Part of a small language model's weights.
Size: 20 layers, width 384, 3 heads of 128, MLP 1024 GeGLU, vocabulary 16384, 48M parameters.
Each number is 500 + 50 x the weight over its row's rms, rounded and kept within 0 to 999. Layers, rows and columns count from 0. Numbers have three digits each. The size before them is the row's rms in percent of the matrix's.

# layer 17 MLP gate, 1024x384, rms 0.0587, rows 677-713, columns 128-255
103:525558476500464494438482576509541491470568501571537487477423478475529459503471458434448594447536469409481497440540467506468472497433428483457535552512475464499506510559470520520531538559465543505516482470580572557548499570580566419558559470450545493509539496561541547533551480502502437469520574496521570486445561558527506479516420448413530497417528494463524433555613364534474548475537
104:464435572516516486529546576514513442500451474502495523542483510544457537557503397539552494457442506473535417486568474504530449523545412486462479486494530489521543465500527505533468558561425485513449612535557506492524440547453429422470472443511526588592503462530471590461463531466532438554525535500488478511437486486451500491450473454484628589519592495463508429501517589549434473462500
094:582540485507473435449418501424450545496455333497540493535602459491446501506509489476511481531467560543530525441523479439584531505483530463567502486506515520416456522493463523521473465522565445434434440547521482483445445539542523550537470516503580475583492530494622560503476550471487460429528488479487477490524515497568548616536509458455506504401428440517547466468502467563480414465450
104:412400490554559498525574570516547550544407426519477470406445513497514498556534571492520501528546541585496443510564488496388540472437432496548444552626484472523433501493540469449486491531533450494479555525470418512458504582513524487524386440463561447518511554563547504595553512521433474481531564512478443512434496482388461526472556512549519506493581500542469537517521550520451572454444
095:557561531511496414471473545558494424475515495509475564525483595492406570485492491419509576536548435424484496505460470423489510534552508527583485467439515479510449505380524524509516534560599513522482507441557421417472509492505441516491533536502450513456449552382523621546474506412539462524513495380532604514543457494467458642513463528497598537464470461512499442523463559483529444561457
103:494592488500521532545525524502430478519506405606534571497449429606474510484470460488538435451587490491405450574550529467522467546464477506421497446496446438507382491447484500506523562459546537472478412544511454537570474558562517462479557464528547457434578563519425524425443480518576483520456444452479544515509475534456509514474530510499496451408513538617468528446415524470461538579505
099:594521494454507619538455509546488462449557454460470512546523469427435558496474533386520544479516483553530440394544462530464429442441553530507524493533564520554448470559514547452556508504479447526538561598556550494528550535573481546446468445514494433506498535481500463488605465480466558479392464512500518521550501530489509463462548460635513493443486492446469556486580511414518466417463
100:506514480483529548483435530526461454524426525500494514577413480416503530550478443435473530547567535615552490483471504381499514465511435622430495511417462514391511567424554452565505448438478492548508507502472491435418474536466485465502534501568621590460456447564488468429467504530459572552442458536489529586475443416474507540523463525513432459536487463535453493571561520554503566553427
098:549495497526575436497493461461570473519564525538448516516520535507502565537534481496484542521352487456560476434555496442427480433503493517505509572545504473550462407503522507549502502558536513557547569610502555510461447492585582515421491518471553442565445517488482426574473497461427527562431510547494568547587550448541453470510565420514519437520557510462526479452576483444434498551474
098:520473500482452463502526467571410570596485533536517474464492548515435537520571512482443528446530519522430471520501483560496514565461549471471428553440449524460412422593515452537603511554597511538458479577462635479634494522562486541483489517531496556537420545475483492456504490515399515503477532541417433563494546496449421489497471510449477483487539459486563595503528482499486463534524
100:591566554546518542442490509494499517452461414457479446475568417425549558470391461540486599415514454471512489506552521566498477516611460477519519502574457489490486507597495473613517443510385469535502473447516484507547588458557575459447559605599529488586476617464530450498428518587589547492457471590488499469520577496425463512472518430516524481451591504496532573511477439554464442469556
098:475474396458529438507573491491557434399515460575539618444444437499468465496502450448525472578500529513563514518478469545463595570527483461585522410443550545461536452496612551496495606490570448619481456631507537447367550470483604514505583612530431446477602592554478585448473572488500472539548420454503462536478472454390508536505409546498520529477498558536551504506438570504466524496500
103:614490485562577562380497478511470498542424495509417354497412572539520508516539468485433509531401636514514445548603527517526543388496465430529456578505451522531450550427509583563499537428565509511508465547512534424459521458481489493518490536564551531548475511448495473403424461578480466493421571500521533594572475401469604510436496501456511524486541494570564554488501465474445533468475
102:489506493488583471532517513541390518536493493534435471448495481507457504449406406506438504520589635536537544549477419521510443554531557502503429537507471447528471568479515495455582529517516399570465459410591508526510464435448519462490586525480489540474439503543461524416509528501585452515498510498440511435394548546507445583523555456418551472479526511529463571440446466467436564436363
102:569459439537529484455527502454530494586561589466561515528594504510510525533502509522506596444490555487585524484430528562473549526488574607554488465560504448481494487527558491478490471507493451429526517428526493549485497509480480472474455460439459502485377455498425512480571482476522447491411580495515487464435432545444474353567519455502519437514502518533540519460467506549554500413386
093:475583483468563479448580415494466501531495495477617583502534489454456460468457517566467473535497541510531444491582388423501469508446491465498479554525467437492478445516504579482499564465548588537476483595487528488587576609512509560484501529485546403520478522530521537407522497552475568549566524520503518536531447474486567591535451476578471426469570484485450494551442538547477478456423
097:389521549559555524480441549529424569447562442477528500568497604448406446577429533565469510462492528565509558549455519493474484489447467472393565547552524577559586462481511530421452522418448479492488440435522504534421439476567540429534525505509507470463474522505510498498581500396499383561532534486543483527386528553398483497428495463641468456447526449475499464451462457610504515494632
106:485489566471567490539526488535506466441480506557480525580526515505497496392576483488470404486569523514458491526426464499467560466417491475471472526450428615499496464515470469520518459499459503495487472544514448551479510432506490503447541483503520565418523547515496443540498475541487561445480569600490526671551509500500454468506574495533552477492514506494574461500472468514562613488392
100:528507445482482403477571426459451501477602494425489456529606547514557617504544530498407457509441479427434545549510587472543486518481547504425511491495400482539426482516524443514470600493518470538552468436458525498508452579563527537539466419453492472506580442557489485500553494538569531481525477530517478502515552523447548577529578453444418453469391445573625520576474510486451417510523
086:484486488412571552463585527523492494515533582527442451415483556533489500422516376492417474559505416480543382463535476554450409498521533513487451556478547498439465459471513482598599511498569446399494490554560521535596541462513500504466540463452458455479498495575496489536487492598559541497456461434542426560465517517515525529534370576508533549428476533504513470530460442449557392542488
105:553512504529511452496524487486529507575504416478476597503512467473462543475538381424448455518531527434548510555456413421566542369501521566525486491524586464458511449496463514464496609468422521437496559552542573458419549521555464511491543477587611488514487496518478519411479556557460531479560491435491481525465505518478559450532440501556455488527530566504523506588498509551550494462431
098:568567433555516452531576534553460456551516539514533455460539555525425544434436538543510512524562618479516447516438448440549495461558601500577476495474434482563566480475513480458512562458479536444563486498494445501491554476573513464371500493550582557600427459491492506417515485506457431570526518523441506555464419456419596451475498453604486488484548478513594512415491556563504450475421
092:504445429465459449497418566495528645540517493579587529525468500612544482550476494532557468383435454571482499550532480517502523554421464616528605481530475522551454542483448488586493529469527469500432482401492536561542467418420575468566540558541480544504613516381491470502489499485596514475451384459480525448460576476472478435487501397515541493587431567504491481514540508437514513600543
096:537515535518490512541521504534523529476450472488517468378573532478509555523435451527514566643537519525592441527556352549542436459465428489531586538477561458493458567451513488556524447520508497487484529492597508459513473533511486531403538551468488513501547495560527503399539543539503555562590546440558454592509468493482529566529499556526466426488539431540527597472479558534466332493473
098:542548503533507534497515479497537495438571382472523514512444609514602565480508525441479540484536551436515480504436556399492542491503471424538437539434392481521553500443525520583582547498493419491472549493478425522486500467523478442485522489452478495498402424564415476532442533457543500538608459574452467472522380567418522543485507464597468507465530379545534508513461520540486552496397
099:538574451490477488439556508534470499557521598553457465532458484483470490461550531478496489474573494360439449496540444531649465480456426618472574520468431440503531487479523550558420469528532498492506492490529451515467515456578530497483537535472497489492475538550463447423421447514490555496506473480459432578495521505493630431515449498508511461436433570601535562468578507463527467537533
097:387540537535446551526522545454567486457431495396505518430542401492533462537560478515442492486467564478601493503434495423458442541492567513516533487585458511495429468548596520573495560507453397496482482526532454540476441632555501518520562607469508574417468457534453512415476476425428491509479494463481530504442440417538428608459509462528525536540511370570449549458590525483481528517455
097:541478449549508569587559501496419510530462438452469467490491561558422596423470470476478455528565505461468584528555397518551491481547512507574476525490493395479558399531479541525564431488586532542573513594494476497620517452538520506469520482500555510464477466422599644498496498547588419478537552450442529450482475542499451443547430531516509547533475536523533615462568554476435415416433
092:475538454535559526448531484486490455454471517528464521490523574572505525436486452432507546463550628447497498542501486495476471481482527436439486561530386507428451451474593587488474486539535414482486449516468472570545528470567529455478510473422575562464420483371497577517539574546507598507516451486507455398520451502485461570487501472469488559475507472496563501533588449540501517466485
102:533492388495427481537549499447536501472551458505573399493515474503563488539511500433469552540517541350480412500607489484447536398478566532442466471466530540522552596549487535485446488549548519526505508537392448521502508496513512492422597505503554475498536492480497496532514437571479471525436511475575513515516398469478417459501539447520500498441488479515414465463523595481556504430478
103:378592518498605485574516476537495493483402566474540530539479519536466449424452489520536459515475466563457508497476443556575462484452478502522464501495485495509488416433568538521461539549450493452469548519558447554524498472525543456522484442548532485551436525502485514494442468464436460470488535503441605507464495532482492525480570486562422487489519506581503453496509585537552510489452
097:507464522558488425493489484584435580449440530576473589522555632461358490500470532520440533494456560514454477545547609504485556508452525493496562492555432482473434449576574462487538479482475474535528433541433524514460476440418598502508495531454512576491548455543516475548508516587439583472498427521448450503463438506478513532478408500541504494530547512500564523452579461538437405518541
108:558417455499517471434496587550450525527498419598408455487486477464470531495535540458516495564399461454449478408594463473484507513543562566517471506524479502573449537505482425466530539468577478483434409530535550532445435515433541471484473553442625501455512465513522525493450559474473482505488560441406467537518473445470521435475466590503501542519533495493535562498578589385537486505502
100:618427508569609568450468516441419583501569449448522465563576523432418615455525462471553370549595546433468501463517521440467473513449464477415546586433521469486501597511469581490421527521505471501449503514472524465551561435442552581501514502556495436559420530477484431487438451476552548534512575452492539489426611547509475506439515479605440510449448486466441608495558531453526478481455
091:514495506479501454524444469496514470478526480520482463473509502462470514465545547541548534503511497435500498454522473446524471523487468554377525403501499407451421414550547463482498459544507513548601506522540520511524471525552558519290505458472520554537404467508554520517498506516535430590603494558577459387436508542529477536563547399544456495457508512454486511526423466433454432512508
101:441445490541598518494410526494461406435485550466569577446522429418538520482400559481398559505442450428544542491549510484579595486564455484393547515542512532437555500583626541400488502477382420386554581451451447494558413465470561546532465563473440474499501462569533471453527502517448479522521579505503587433597328467513401481571566522477471533534538527489507485503538433453552532516505
097:513474558429547374494532384450446442486441579466474482539493543463502591406494527531395601548535580566501539547484552542507413535586574452470489414442564472445519492487490472471551593491502495422424484534460483426500522474536443473486504542459467574501451563487468452530514510491499507545434490501487489586464446486498537562407577505519512518485420580517565538522536476519454500574489
# layer 17 MLP up, 1024x384, rms 0.0627, rows 677-712, columns 128-255
097:537451448496532419525458479448532577353514511489566471459502561475597565542572549571428474448492473455504472551508422570539437527507452472502509613474543436415467553539444528527402409582510476460445486462435437553559509517594516401478437448493600612433484518556521461475525497538535490519465489511489439410553535592452481569462522484480561544414568556476429443484533542530374567526517
100:455483527497530521391495471507579513529479474529459522451511391518510471461587563416486456467568448522542480434460490568533450451460495438480510547539457433589418547565441550506458509553474571473495559549493507454509552486533459589463434551453520451525458509530549475465446485521466546475556502483405530521507456460559522485499440584520498497596570492496510575530452562487593505552526
101:468472477455530581557485468482542367493588506501431466517408595525480476505492452468437559593492520503575472546409464569435422458519563577493553600548458514522416404483588410512516546479434508577572470534487532485467557455464478469505495502457446505379429520427435478517432501535469540549399500481501483544511507446422552423555524469584441569546518507438498512539599480438532599528513
103:540582519495516416490640496392497489432507478432423401537437431491494467534474532486581490466553531527522552442552512516507576459466427544482473541527525494489395563421543489495444394478541433547506485502527496537398536505453509514558489472493514367531398493520481471574503489469495575546529508498539483526529539489499512459474458528539435469484540518461516624347490453541430506438505
098:484481450566449430520447465565489464508481480540577541547455513545346587411470472505474497516447389449437491512439531383488533454512549609506501400428492518551449434415368480511510544556565520467506555388519497440504461524419466463533523429558501550540438554449483511603539454484596543540561519498561522538542456498457535520463467545513534495472510418508490542561501554514522490551381
106:516473485534466405513483492529608492502513509415476497499523478535477529573516478520407495507439509445512545444502508585587422504571475429543531508514463437434501471544534526414478507493518469482527446553576615476559508419402630531504478462453413495530466427515556518492509440496549547505516514491478495463508490529473527480509508496439601555511588479457587451521530523468526565408510
106:523444457510514367465554408440464513489491470561507536478474481550512548516535409522462518516515547446608517566540471477544491559602430453462540445468480455462549517531536435521473441560584513480524475496533474483510469434458490420469453481564482506492528406558515541449376615494453411585491527541492504513517443502438381512527591537435575612461659419465544457475435443543472571539494
099:512561499521530482489522480506597533392515485518415390589489520478443520573458466485512471460551432472511516537511530484507441442551466513582432491378512557560551506419471613473546552487492492575462472503473529466475469533459590447494475374540527451539580477576470495521477518478537501567577558491494530481452468577565522531602542548465622451619553435495455456488457473515509453524539
104:468549544445441532557419498585419556482459494422529548469488553471407554385418511461465481542505489537460517532398544507562579525457541440472541514495511524437485516485516526475503451357537429442518501441488517461548509430538387559554461407506495586453508472439474597448446495534505461524531441497466481426463448563490584541499456424508545542501445514518530496493390535537445453552545
102:556511444527452472391529462494442564622440483477491473508506370537422540532530550476472500383456506520393506525553556530515482446505519439513491459478398467449399365546534416463501453581455517552449419522583567522605434451503532470507513549547519533485471538506526517492506454500458538471452565497478514525496533518499507430491482575415469472492569471447524624477536506515502503493503
097:529387553602442484505445543543457539433496520559482461467494594506540617514457516481463497491522422461578541436558453476546562540591533458472460477449444425395471593473574549450457524446520486514537504506638522569476489521499492511595538470493469645588473465429438519462529439432477534500496448451541553568502471499424499479547549469414567519406447576573483442460437455474451495439610
095:424449496542542497524509496497440471586488552589547426575506478513457501419540534531469432401433511575517566521389556472478625469432399507468498542487516606486453537483541449566486522570566483503573490425543467454477541378466424526507552462439522486543509578474543416590545538453495579550489548526505466498460556538519552535487521438448549472486366457410479518483447348561398473463447
099:532414356537484424485452562554513491456455521516375558455451468534540528483419480435489532543600433521524514503500454493499417515605481486536454473433435579524550451519528415493484532477574452499505442510531535459499454549549601554483569492547465575464498452546553515532554506517574542517561433489537519454456418532484493430429509515470480423563398463573520481580481412458427546477557
105:521399472563498390457535505482536453504412538466436574506525511487580512599435464584606472568443444495448461446616578554526446442462475535509488438512454540525437554519551466550527492457445472467530490485516516437528468549558455436504463458470480529469467529521503482486528511482547522515564420468579491613467527440457468446430443538558430476521479460520530435531491466550490577460445
108:466496528501514560454459447523539494458462444551443462537486473492436528568573503434410479498526454555375537523469471465481422570539513415514533572393489515447500482482449478432548584430469536516517493523493566453573509386471592491408504479470483429514460513455544415502473543548453527509518491521450535499572540508508527528459448518439476555494559397460542503544604531419500486525607
100:486421523473419501475483541517593545572418491504434471405513526549456551442408526440489571467581469485567535535402564591487482450426595530455483479564543584492501452530510515480509474567385438494466587462527506484432452419473489440447476428518467612473409489520429437558517570438506451452408482538509413402486460504522514503480491424485563570532464480492470533454563471532547563498606
095:465557502407480376406455476590385531487496503490536478444483495560502469467519486449475535484515441429518399479574458505488458531529476509513434429562434506450477443478477486500436383397501538521534551495467594520538523420457511427480490481588501568547507475460508621533582579517513490522439464537591471539589574465530590446456458460480513386535447595502505507573443531518504466506501
113:445413546498467475440514446553519516464543505598518583561530401419432472386541471579504440488521489527467494441432509480416565442436517532541507457427462605518577457564520420503576512575535480463560465520428486491398610428503533483483584500527462514426530558539555455616605469525498561516531523615510470673562471486543440444466546582518503396544470512486490501512477453500500571519474
099:525476519576518463471481472537428405498542410583449432411474487482494473575533522402454508464554510523518510501484451553515470501482487490499493451458514595493493522541460514483542535409530506458506571467571508517573482545532464432523485492529393456485490559527579451602502482621486571600520557512470521487517404520461497461480484505429583586474476478596546509414485426518506493476440
091:521580543450523546505513515510425536526429374404492502478495534494463550527499535402580547527566541500524605577472501439522577511510538504520472625516461489467511509536531500361523587451436463469499475454511455480520476569559451560529425509505472512529537499443469465463476491492463485579460565571500570411491480528432503552551547440585406480527588450483570587471497508500524585394474
111:502483493459481496559465523576495498479433423487599569454480482496500478486483465397531541455417530493517484503435502530448570628516510471415498493452554503483500539490428485456490504629556471538486547548535532439531554468416432471423442443510500446494413503442458454482477511439576530482484512550489427538506500489450496576513497391502493389594465469461504595555493495383537521405563
096:559491518542539521507576529601552490489542555496510507526514562530481507488512578546472477452550529401515513503550498481511495474488556568569488475425419445463526505525503483429524485596532502468646490608525519498449591442667492429477581518476554586518506482472543544510536505481500496548494417537486477543540371440517522427428518517590501530516569566553549483409465501480580426518470
090:485504453527496505481426442477438545503594444494490498436383487457505498540550553537566542512627546508478465478598533481395495448477478482507479608494497426558548599512518484425514564475422521479573484500407531420576548632518538559498534444571491517565577445546528508546526435545555549436480547474512537521443517482472476543484433616541473467452578408544429518518556563632502467497510
107:536517462547431511574549398530475462475493486453532436439514498494440514565495435523500573574525461490582481476505506486449506388414394472563537500371545501530487554448474471475477535617512462551521458508550440439451406574492520576475540515556509529479579454492495437506541566570562513496519443466541480561468410519534471496523611543512445414556552466544426556497500529571397460547561
102:574468438510404560559555499409470463452553400527494510446462525497534571514527406525563587433560454485503510477435508501435483561441460494539500463551536455444460499477493557477561519563551531478506515482528433401542490508525565549550492561386528439447476452557510479547483571486522527524592484552508386476652453565476530533593559471412443499530556481545459480519416529433570528519463
099:588386496622472437597493472498479540491516495585446589566422479516543476504452422497444530566381522573534416509559558471522585424546427488552465489489538480601420506473487472409526546527449488570451498556525466553442517510463483628570423562489515495514529562485501442569556533419554620518575542483425493557469506529493519540542485504579344531544486451451474637467467483480511493481479
094:545517546448508515432580448533454496643422595452453481469590656541462506537530431445506484413505548511526499427435523427484544488480502503484445597464482528594452563432545460513523480445453517417441595495550536488546468471480514494471452419460588493473467487473593459531459466552450535482481591522428528507445417417431611584488480539554511439490487548508572552457456416415565467420504
093:458533503455444614556491541524405499587481559446529498497429519520441500546479419529462498479525481497434501466492581496546497496431449527565496518604573401486467452505500492420455486466477498593486595516490507477454448424488466486532466547506454465466550479400532516632452414541524429472468542476441482432442476513588489386420497503567557498522409523566510608465629562533362433534534
099:552505519395450545493531518611493518500417412486500427524499510471488542497435517501448430541595539550506476535564550521582614563433529534465489461504573546451596485457473451501459487418481548520542425456589417446577563459517481518505456541483486478512472447553497543458422549538487505484538527502460495554532492575400683398546418418533548526447447545463427495436475546474553567494551
105:506494486559474568560494514597545450522578323514583467399523564461530428512555584413484488452544475452455485421538476419540463477521551435514451538484537542490407465515514508567444412510575588535490513444431431590460509478450486446475560513551486611397427471401487486538491491556482446497530528461508476549493453604492508437475393455552537527427566540535483326552625518519442451493491
101:457404555505452517562463493506482438621530536489405501591502530442463447398475477594461432526385509521487479455461500590457494517490484488585592512601406606512509477562517434471528572438461393481474522490478508534496533482521516542474502547454530400431477464457513425547498476539455558478535438505548549451429497486533490526533585507480442460429523496481494449557504427356544503514489
094:408470559422488529522475556508456457499468445472501504447471420528483481523502511528433503533516496535512468435513486493455484504532587578588465482415394517465557531472501456535489534499510452483430574495488462418527556497556469445517501505575472555521448476492505463461426540589441447585432498481523436494410504454518498514483515463475514585529459458490494563540470494496503572520555
116:512425501482550516511616453472531469420485554471502487495453576563543414463469484594617458497507526416487513469478608541486500460447496482553410420566554523491540550466516491549452465500584523406485510470451491504521540448509497508494549449524476522504587562488480449519540471483490533446530481453547512625548456548463497484452580528451532460547438513576554446519448514541430544526429
100:537437478517515440448503433539460418485574476520515559634470494472528444457526484503518442524439413556407494520499554429450495538509388497371495505543402484499494472417496514541527549476504556493509432536533499518496540494530431486462593493499561384511564427451571488465436504502516512453419584497543579443429524495579382517541465557522518463458510482527451441491609457447478543571394
103:471481454562473465573429465509492422460497491511619602499444455483524511511488534473621409452456400493480511452550513474512470468472436464485558415432527415503484437551494385497474481558583543483529434453523538535515455509512562545448568493525498488571514459538490457490473474538498436510594476494551556484457515544556429564479588502510413488562481474505464439439399444514379446520520
100:453512515490471504422508496486485537567522531421551433469418427580454593592494613517509497564541503455426404482532577537544471487524512495477421490464496458408415595452483456524566497578573571492577537587460498432513449633423412468580515507571575421532486559461578513485498536453511560489483447501487461515528468449432497450461427529500487482546459519493408476476488556515547476481551
# layer 17 MLP down (transposed), 1024x384, rms 0.054, rows 677-712, columns 128-255
099:471547477557482436420494462570506523521463483526397494553474513478641535467473507520519528492555489533549497502474557504460438506482439455469528453533422498507503529588586555540487512514505541515453526374507508490470502515509535493441557570439449469388481443469479505543508508484460432435517562556426511443470595562497497514511431435463419509449470549531453489519515509533536471503566
103:531600436508512474491477617562513445456523454402533517534570571411514538480417546540551472441553484435529505505468497537534413442483461492523462553476428509588456554442549518433523493483431474504581526478511496480489545549496516469563433518459539469497433497565593560572505540467608514551535446587482539536481455519535483506500563523624506481504542574547475447450444453607526489513544
099:552534472524523521560493597450477456439505425512448510508594553472577404424542471462470583512443601509497499531401424539517551496452503484593641456616543507491421417491493618491589402497508506474586401521450532541551568446529555494605613516509558622544519522526546413393490491554468509521484470566516533547423458458490511462534516464503465484390443490544473536432471505593551515529438
104:426515467532513544554553517558514549537487474538462543418552545414522522479508602460507411429471568565562551556474419521553452445563544504497501522446548495464500527514499498517529584477450522512501512495588541487474547499583514402548532468461535558486539631526565578479494534507497470410530406614475501555493573582525490477412508509501546547551439610543542527523489539420635478475485
097:514562527506455446544442558593528525450480459509437545595553477520575513546472500558484516527455479508470530498393496472462520476566491570511432496471419574610551471452456486472493427461404466508506474365593486529512456515436532498629460637471490473520561496513561538610588421487646493456543501552546487524534485483461522599554416531454529382515585536486542509489510587436517533540537
097:447395505480523566475514447521587410463519535455578485441568456425481477469537545543521517440545449495563513563440522503520542491441491527558505456525549439549506530501437441477469545523561564607499510494430403519463484489535404587447449552449513550505418496450462539520513431494556444478540391484494499471492547526605496485556420476485465550422480472524456434568493434504438543476534
102:564563519496426448540554430566509561516526505535499357512459431564421570497491489495456484492442459402575489531588456461522498514472486481581510464555430529532453451524455541530470452570518459523546452537534522544497421523467448501515440553473462577562536512529402529467487557451626454594564569473571460501543467535478543470588457482575515499504522520542550603499462317512445543540416
100:552471539409430549481545530500415501552515458570508527482487514452483444445502514597501522530422553601551574493551442554462595555464603444564531564526405590504550510564521432486550399459582512570458503549491550503415529465578462566515480532487495501461553511459544559576467487435520487537504369501416471535488580477478429431498554545442438548456452531415544463526513404371475600517528
100:567634554502489526380416390454459491496524496452457581479616530493539601484535498499516548500491573510548525504501438526491464545386476473563477577573454540452456526572548529494581511460494478508514579541491465451511538553514520503477487550444421424509515481475552461457486487504557502566547554519486423552541492478523553552495499560525478413391459431460510519435424530530541546538449
098:528448451554435456564468514513548521564456436524517530494434351518626519521477605413447509545518518478471476561416524450459492499512505460573540438489589491488559498513517514456487477539492485466503494474603582484412487542493423539637610475563447499491484572551525487544567428588484504515538470500453544483502464561584524498516455520452530515559512595430459596550538428534606511538494
099:482441616479421464422511551497490418534438504427503501489463532446524492461433503603436587388566519554556444552415560519552490518476518396519612427599514470507544527463573492541555457518510566534484522590405495477466471416463467513581535538570456570559446503519447540507483514493544432421417378505462479492518472525504564557489443553465486499597514442511548507443512477565462474529481
095:518506568482562496571465487476490572480501519552602571505543494480467512600468510409481503474524505535490426557594530519549457509549426512492450531527518489468575490492528484440520486516513490429484515559519482536519522509505573440453519439533525548475458551594475598473456536543530430498500492499523470466525534493504509545399521427461559571459593488524557490612482508504499540476535
101:441557576498496549542559418442510511521465483529510493443434490522542507515512583530519508479496509493542454468422548422453541547458499495440573500414521540556539567511531567519542587543490451498450538452605492433522521512616536520494549586490566454563513484414456413497462420454595508480384492595467509449528572461503516618497440466554567491576527626442499532591502484420415460473539
106:500479443524447510579490445505534575440498497433542615511468563544587410480512600470498473508526442487557523438523550587520557566533482522493492447608483538574546393496469503447516579533563463509481512516550518486496531510598457516492522577561440511576490521463495453530524605458446517520500494511548446520499511461489568406538543412391466471549394488487479560526452529517480402529537
104:445469583461508596567435452472497406613525375490447561520475504474493484452415569506533529465504544491513548481456475545505508497462515485461458539514539489438496545354383554574487384525450492503428558469581327502484550429492393522429431569525475492440549544530547513510472506548474442533499441423503501492494450491422561417448472465555375470468414427446517482445528541533498497458501
092:503538510587564460411552562418496451507489417507091508502557533495514432492438500483426553544567508521578487487428435547470549519454519534553554439564436567480503480423470475507506574550497403430501478527413482430443488488517506440478477497515497541541495465558455542458551485507536470501523452567517510560427478417484525555520530496515556541500497461540524558481468525536534436467448
096:517515513561515498566549520582538503514443464424495539493451494491540541567457448524447493508442453487515450469672598521531387502456461526473470592498559555506463516605507536469464479472508513503533459525615521429382442479577576484496572528542477483484541558490418478451526538464579581515542518503516544529449485415449463569476496499523539450508460513517516439489432491548391555416503
104:560525521506447512558446479365585560483482456473592423380469494459472442574448446461592540486538501427508543499475483563511442439532546574536565489584601419439544553539544550467504449499537473535538482456576442460545512527526517389443459472513497457592438552494436489527460485507565515479510457464515444415499488460480608489491566474520507556508453461503488542511561524534482486437596
103:624480503443487466564598522463540485524564516492507475516519549464541500661440566484558463488514473475473515486472569534452546398470470452493428469526513469560406524509506505397437503486498523527501433479494590475585537430514476427491518518519567512469465474434499509450534551539417561503490465558530499511481501471450590424438517506545492441473481526504440522524508554503481520553389
095:544628561495477542442609465560423451504533496452481505449507553484432525475514395432490582529515526512547517470510480582491406492420473538587465534525473463505532529528484513497571519469471520506445514540511489538422471514526504513525528501481489502514488477516527517538466425529547501566459568498541560525460465457509473601537594538572510582448569451499563554464421430487457445436591
112:514556501340543511414477545499493495474531554530523563457484566335465450459516498556509431535462491503481494479459456554454547546514572482435623470455472550499540462465418471522537539425525479410417516460478408486465491546421557422469486487565453451488565517489491513546601528499537527484501486454471501430496482512550379565446662500534382516507497472407535538549458443493498492467504
093:467527509487601511508513526503492479522475557500446420482513490571424543508513489483472530493543511440501519502480498572564492590568467563523526410513509503445506523498502525486496579492445568524470567532503442466463583432504565463548566521541536476469570565487459492518423575504523490466493537560518581466519508538490468569450457580396405543544517407506492536579471462538579490492514
093:483445489536491408603575534494521489505383553589471539551572451528477569461510478496440446542457436479528509495483491533577560563514509537469496471511485582513472447425548514558497510519489540552453513505547525588489524451565508399486559535550496484435407554490454487431529542494491537509498462505492530587553470516502523470544603440445517545514398523490549465473375379389525549534510
101:499460478505537509536552456469467446461514436466493584520477509540562424501603497544599467506490592533540496494509479544518571434541430522489579524482528472475507554465466550511483547434572548434449428469533541537585487514441512460468542550566502508447580504502409497568426479458510486542415468407546438434543476488588492530428579436542458491541518446434527566392456523530468512516472
102:499511479477495488503485525563408512464494567492582461473500479527458492500369467584513567437606462452534477505445471524478581526485491548393420443471686529549456522567467531468409500487537510567457528454458430544444404445531540547398467462518433506478526449482501418511515491462623601457462520521540421486504570477467480480450556465338528492446489471546431483555495516460491466521589
099:525503489509552489467548438417504511455518388530499529432543495447476527554581544511482488438506469660532502570585477489502497458431512397504449424522515502450507568510465359460537480434589479571472500452476426475523502571496434407429551469549512538541469504607570494507426500439397490531501501509523526433449482498501529501517560433381603448517506499549433510515517495436533532466492
094:467492625469435578533495344413428531528399570497447511524522524468486458502490459575465473410495542508490492505417429452454552468430521563513588513574516585491476460410446359432557489468511386520501501570547510458496446500479536518529487531522442593483489415486479552432411445466482461483444492466537522437545434470456486478480572562405512579437523486495408516484574551432511528499453
093:442488413547527487446498493482546483580536545438502521593508485511494488534412558504512475523488567476467562482454515499437518530520433491493506449522552492532446418503549539545442548558494519511508543454573547522514599428486498504523498490524514499496460457510487489476408520473433572529487540536442431599453551538559487500507575592494475523426531421455447439480506537534514498522553
098:541544524466445468525479504498491519480497507522443485521544462478605528488525511433538542563517470478453536487508609429490507510434488503641493522534454463483434562512581561477488530452435479500527421501540489483501461437537469544461497559532526584520503471515558479440472544600498496416578618509450554481503534539510543485464551475545486583482428485542548578546523521580485533450469
102:451456445438508525471584517422478515421450486464415421438457599474576390472516510545515463440508565569508550532447568445483437563446484479437476495520538482456554518555442449571444510565440449479414574447526496483426612526533571517480443475531403487549433481416447419509521462517490437574442508503586488457554598610512501488450437518503509438475448570463464564504510467541564439437512
102:361528547502543414474512409440455577489527539482541471529528512429531398556538420502604474535449590497455479567484528514568508408487461537449422452488502367622524506428547564511526497557496518445576479521479450437448433568454500443397458475482499545583493545522447512496404499425479446458468534517522554451548390519421481528516509457454511541518510451543539560468539492537483523546444
092:466559479539524505515567533532546639471487589523563455519524510526581513531474548450558438446449448519608529528527487539492511493450443492504501501569441544549505473507535495470502460480541511452421460461541456432531522457564540516450522491466574465480530511501506623499471443584434494453508613538424543548465599428582529444505469547593474502591479522467458459456538548512494463494446
112:517430501543546498510519389417477450525495569471545435530460484628525490519566412500464555547462449475506532522489469494590521392467597476532490478569448410468528482474557558566492517479397505452549538528440573528527439461467475560542480544491417549497457489460408432440496465477463560417520455539502529466498477451465524516566461456562454450455488487441453491523414539545449515496445
099:587561475463483532503501497513478446544542506562477521511509473514459515422413471487597497504483538435538488600466523541568456535452483571488547520518491513495402528527402490476414480525537499492531523519466579619520506545530510498443547442539487518466484667538470419504518529496491513511534581457599474577378482491496561535590484371535488545511376511508472540450488494472494531583453
097:426464469553522485463532487544461482535541460435388576556463446569560378535512577446550465548442509475483497531520540539502440391559591528476421578420388447551587506471542492392502462534451505468404518529465534542537511513456450553538532418503478407603507448577547456521490564451475487522395444560530537545450572586443504428429522488537478481531487564470465506536522434580518519508523
100:477539604481480539602586476549576453491465562501461539526402510523438473431554527446518527455469391539572496518517435516450627517519438469433478501533549599495523434609477527473530479439496591430509581555464503546546459554560506504437468508568541498564451527395469584445509409531628550428551455441485504564443436515471538566569485510475513468413473533481551494567564502525458496492473